Weights of a small transformer language model.
Size: 14 layers, 3 heads of 32, MLP 384 tanh GELU, vocabulary 2048, 1.96M parameters.
Architecture: RMSNorm before each block, rotary positions, untied embeddings.
Each number is 50 + 10 x the weight over its row's rms, rounded and kept within 0 to 99. Layers, rows and columns count from 0. The size before them is the row's rms in percent of the matrix's.

# layer 7 attention value, 96x96, rms 0.0845, rows 68-95, columns 0-95
087:56 52 35 31 60 50 56 62 52 48 44 46 42 47 60 51 57 52 50 48 37 40 55 51 35 37 49 47 33 55 54 59 59 68 48 49 53 42 65 46 56 60 47 25 52 51 55 42 51 73 47 38 56 41 46 67 40 48 41 63 58 46 56 39 51 32 38 60 22 44 35 58 45 43 69 60 58 44 47 49 50 72 44 45 50 48 48 40 52 24 45 45 38 56 45 53
106:49 50 35 55 54 62 53 58 42 52 50 50 44 52 48 64 35 65 50 53 59 51 73 75 40 47 52 53 54 57 58 41 28 50 47 54 44 48 54 56 56 51 46 40 49 58 28 40 35 60 58 47 33 63 55 52 50 52 45 37 59 37 58 42 52 45 42 51 58 43 66 57 50 38 35 55 54 48 66 44 40 61 48 45 33 20 61 75 37 62 47 47 40 44 55 45
088:52 68 38 40 66 42 52 47 36 50 40 44 45 66 57 62 61 57 53 53 44 47 65 57 69 46 48 65 41 47 64 49 30 61 48 48 56 43 54 49 49 65 56 44 57 46 53 50 40 45 54 69 59 45 58 51 47 46 58 53 48 48 43 33 70 57 44 60 28 39 52 52 70 46 29 58 72 37 60 55 44 50 53 45 38 24 46 32 48 39 54 51 42 59 47 47
085:35 59 53 43 47 46 62 47 21 41 42 32 62 48 51 61 54 61 42 36 31 62 42 66 35 49 46 51 44 41 59 43 49 61 49 45 48 50 67 56 48 48 46 57 44 52 60 40 46 57 57 55 66 54 53 42 66 77 39 62 56 64 54 47 38 60 49 59 51 43 50 53 52 57 47 50 65 39 40 47 41 46 83 53 39 53 43 41 55 53 29 53 40 42 45 52
093:54 58 45 51 50 48 52 63 58 66 45 59 59 63 54 63 60 72 44 48 50 68 57 57 66 38 48 58 54 39 53 38 62 41 47 38 46 54 51 32 19 50 48 39 51 52 39 45 29 56 45 62 60 46 58 59 32 61 59 45 49 48 45 43 50 57 38 66 52 36 53 53 56 48 45 66 45 46 46 72 55 41 58 61 45 65 44 33 48 45 35 60 36 53 67 54
097:49 62 49 58 45 56 42 58 36 49 46 34 42 60 58 26 37 69 47 62 40 72 51 50 60 58 41 46 30 53 47 46 37 66 46 65 53 57 48 52 50 45 47 50 64 51 45 46 45 52 55 42 56 53 40 51 40 58 78 47 46 76 51 46 56 39 60 53 52 50 30 66 72 59 57 61 42 54 47 50 54 46 54 48 58 73 50 62 50 62 51 53 66 39 57 50
106:53 52 52 57 44 64 51 58 44 45 36 44 59 41 60 47 47 61 47 46 47 47 28 78 42 62 46 51 38 55 56 51 42 50 50 50 49 51 65 42 58 53 55 55 52 55 55 40 51 65 60 55 53 44 67 31 52 51 47 84 46 68 59 35 49 42 47 40 57 48 49 37 55 73 72 59 36 52 52 36 54 43 42 40 65 57 68 57 46 43 44 50 34 43 61 50
098:32 62 56 51 41 66 46 46 47 42 46 50 59 42 66 68 56 52 55 49 52 35 74 71 61 37 50 55 56 51 44 58 55 38 61 31 49 53 44 46 44 40 67 37 47 45 45 39 38 59 47 49 46 60 57 69 52 61 57 41 48 50 55 57 48 69 68 49 44 45 54 48 41 67 52 47 44 56 57 52 56 53 45 55 41 39 49 81 48 67 61 30 48 59 41 46
105:53 48 45 51 60 53 58 34 66 47 58 50 42 59 50 64 58 40 61 58 62 63 51 50 24 42 33 50 52 57 55 55 44 65 56 58 58 36 63 51 51 47 47 45 37 55 70 46 59 54 48 56 50 67 24 64 49 44 40 46 37 71 57 52 35 63 48 44 52 37 38 57 44 52 59 51 26 57 55 49 50 50 40 47 47 52 61 67 25 50 55 42 54 41 65 57
106:43 35 51 32 53 52 54 54 62 48 49 50 51 53 41 65 61 33 59 63 41 20 67 43 52 55 53 45 61 50 58 61 37 40 35 58 44 47 52 42 40 48 42 49 49 39 60 63 51 37 45 50 55 53 30 50 56 45 63 40 48 25 49 48 47 57 48 55 58 37 57 53 59 36 44 49 40 55 53 42 35 57 53 37 35 32 44 40 48 52 72 72 63 50 40 54
105:46 62 46 59 55 63 35 53 44 50 57 40 48 44 49 18 54 44 57 43 22 49 35 35 44 52 60 51 33 69 43 58 58 61 46 60 53 36 52 48 50 46 54 46 49 52 27 59 47 42 45 61 60 54 59 49 55 63 46 60 45 56 37 62 58 47 50 46 49 61 35 70 63 52 28 40 60 62 53 43 51 53 45 71 67 41 43 55 54 47 62 41 48 52 51 49
115:46 44 57 57 52 34 61 61 31 41 44 45 41 56 36 61 45 57 54 49 38 44 64 45 53 54 50 42 64 38 55 55 43 82 48 37 50 37 51 49 53 67 44 45 56 42 69 49 55 56 74 56 51 54 65 58 51 59 48 46 59 41 45 57 51 57 54 41 39 55 47 63 46 62 47 41 57 48 39 58 49 38 45 20 32 55 26 35 60 41 58 44 54 54 52 49
111:56 53 50 32 49 37 50 40 41 50 50 51 30 58 46 44 30 64 44 47 57 50 70 45 33 45 49 46 54 46 46 50 48 64 55 20 57 61 35 66 63 54 47 36 59 50 43 50 49 66 51 35 37 39 51 60 58 55 53 29 63 45 50 59 56 40 57 66 45 52 56 34 42 47 67 70 40 49 43 43 49 41 40 51 67 44 51 58 48 56 30 44 55 43 43 44
109:39 49 57 37 54 72 46 48 43 32 48 61 47 44 49 50 41 53 52 67 60 66 53 53 46 78 52 45 59 61 48 55 43 34 43 71 42 50 46 42 54 50 40 62 53 54 37 50 55 50 63 42 44 56 32 41 57 37 51 53 46 67 53 48 47 43 59 47 44 55 66 55 56 39 48 43 62 54 43 60 64 57 62 53 34 52 40 66 46 60 66 60 79 34 47 40
102:55 31 46 50 58 54 44 70 53 39 50 38 45 53 56 43 37 65 52 55 50 52 29 56 56 61 40 63 53 46 59 28 46 63 63 41 52 67 54 50 32 57 55 48 55 56 57 47 40 40 60 43 77 53 56 55 46 57 48 33 57 51 40 65 30 60 65 56 50 42 44 37 52 53 66 51 58 40 53 57 47 42 35 50 60 70 53 32 48 56 35 52 39 43 54 56
103:38 52 41 65 57 73 38 51 54 61 41 38 52 55 55 55 44 66 54 44 45 62 54 52 53 46 40 45 46 69 41 48 46 49 56 69 50 58 32 44 50 56 47 53 50 48 49 38 33 48 53 60 43 40 47 44 52 42 30 45 52 69 45 46 43 66 47 40 86 33 43 51 52 66 47 43 57 36 58 67 41 50 53 52 37 57 36 47 39 41 62 55 57 37 63 41
102:64 55 51 56 48 40 41 65 72 43 34 45 55 51 47 54 63 40 62 48 40 39 52 42 69 54 60 50 36 42 45 52 38 44 52 73 47 50 47 47 59 49 54 50 54 54 50 51 43 41 46 51 68 38 62 34 23 47 49 55 62 59 49 48 51 57 54 42 70 65 53 39 48 51 53 54 36 53 29 49 55 36 42 61 69 53 73 43 64 44 58 53 35 41 51 36
096:40 55 44 46 52 35 61 41 63 46 60 52 62 68 43 62 49 66 54 59 50 48 58 41 58 64 44 59 52 71 49 54 59 51 36 39 44 50 34 57 58 54 60 50 51 55 61 43 38 51 61 57 49 60 67 70 66 53 60 42 49 43 57 41 42 56 37 51 41 35 36 65 33 42 58 53 48 52 47 51 49 43 64 53 46 48 42 30 48 43 58 37 23 77 50 48
105:33 47 51 47 47 51 59 39 62 49 46 29 43 53 52 65 58 47 46 53 70 45 44 58 35 62 59 59 38 56 58 59 32 21 42 70 61 56 49 42 55 56 51 53 51 44 71 53 60 59 50 47 69 53 33 44 65 40 62 60 41 68 53 48 55 66 45 58 34 46 65 65 47 60 62 53 49 30 53 56 52 55 42 40 53 55 49 41 43 41 50 51 39 41 44 50
091:39 51 42 71 54 46 63 53 47 66 66 58 61 51 48 51 52 53 48 48 76 65 40 39 42 67 51 68 32 40 48 42 51 38 40 56 53 41 44 57 49 49 46 57 46 47 54 45 72 42 51 66 48 55 59 56 42 44 44 46 48 47 50 51 44 43 29 35 36 58 47 46 38 53 38 22 41 52 33 55 51 54 58 30 49 53 28 51 38 45 35 55 48 47 45 45
104:58 49 49 51 60 68 62 27 49 58 48 55 36 57 38 66 47 53 58 56 67 42 37 49 45 69 47 41 46 59 52 53 51 47 44 60 50 52 25 40 60 52 52 41 50 49 54 56 48 56 57 53 33 48 47 41 61 48 49 59 49 51 40 39 30 45 42 20 60 55 64 32 28 37 36 44 35 65 45 54 52 45 57 46 65 41 59 50 51 55 61 58 54 69 55 45
098:45 56 62 39 50 49 51 40 34 36 43 44 47 39 52 59 53 28 48 59 34 43 61 65 50 45 49 42 64 53 55 56 43 42 52 57 51 36 62 59 58 49 38 59 42 48 39 46 43 36 64 58 51 46 48 37 55 45 50 67 37 51 55 43 41 50 59 48 39 54 49 54 63 60 33 39 46 53 71 38 60 52 65 43 29 37 52 71 57 58 73 51 70 69 43 54
103:65 63 46 32 47 45 35 27 38 42 38 30 57 52 51 61 63 48 70 69 42 36 61 60 67 36 52 70 39 43 47 67 37 55 60 44 56 39 64 42 57 62 62 47 59 42 55 51 57 49 57 44 49 51 44 60 71 61 47 54 43 55 59 52 56 65 60 46 36 56 52 50 56 58 53 47 56 50 55 59 52 47 66 36 61 41 47 66 47 51 59 41 54 39 47 58
106:74 78 39 51 49 63 51 64 48 50 58 58 52 53 47 64 41 63 46 61 46 42 50 50 31 48 48 46 36 55 55 46 49 60 50 43 55 45 38 53 42 52 43 45 49 53 38 60 50 46 49 49 58 40 60 49 53 51 44 70 44 65 37 39 48 29 44 68 38 60 57 51 45 40 34 70 41 38 53 37 44 63 41 55 52 39 40 51 49 30 43 67 71 36 42 49
100:69 57 53 58 40 59 53 39 59 51 63 51 43 65 45 57 45 76 51 68 64 41 60 45 47 58 39 43 67 56 45 38 59 68 50 41 45 61 41 39 42 52 56 43 69 56 56 59 40 37 53 42 39 58 63 55 49 55 63 51 47 68 47 45 49 47 47 55 61 40 67 50 59 22 43 64 51 40 40 56 44 45 42 56 52 51 58 26 46 51 49 66 50 56 63 54
102:44 56 49 42 46 71 48 41 38 67 50 60 55 67 48 40 55 57 57 52 48 61 56 64 46 40 50 65 35 62 50 52 41 41 62 61 53 64 48 44 41 46 61 57 64 46 40 54 47 62 46 52 38 50 52 49 53 49 35 76 52 73 59 47 46 59 41 54 55 30 32 57 64 54 62 50 45 45 48 72 51 57 45 53 52 70 46 68 37 50 59 47 69 36 61 44
102:58 60 51 50 45 51 55 46 39 43 39 46 43 46 48 55 41 52 53 56 45 40 49 59 41 54 58 30 68 37 47 61 68 69 58 38 40 58 48 56 45 48 53 54 56 52 52 49 21 35 52 47 30 47 51 54 65 43 67 69 48 51 56 63 59 55 76 47 47 52 49 57 54 57 50 69 31 65 43 49 49 32 45 65 33 37 43 59 56 70 48 47 49 49 42 46
093:47 74 41 52 42 49 50 56 52 51 44 60 43 53 37 34 63 67 48 48 72 58 26 40 53 49 53 55 42 60 42 47 57 38 47 58 54 46 23 33 42 44 61 49 38 46 41 55 48 54 53 53 53 60 56 47 50 50 34 42 47 44 42 42 44 65 49 51 52 51 67 40 52 58 30 59 55 46 54 64 49 43 56 70 58 45 36 15 53 39 50 51 46 62 49 54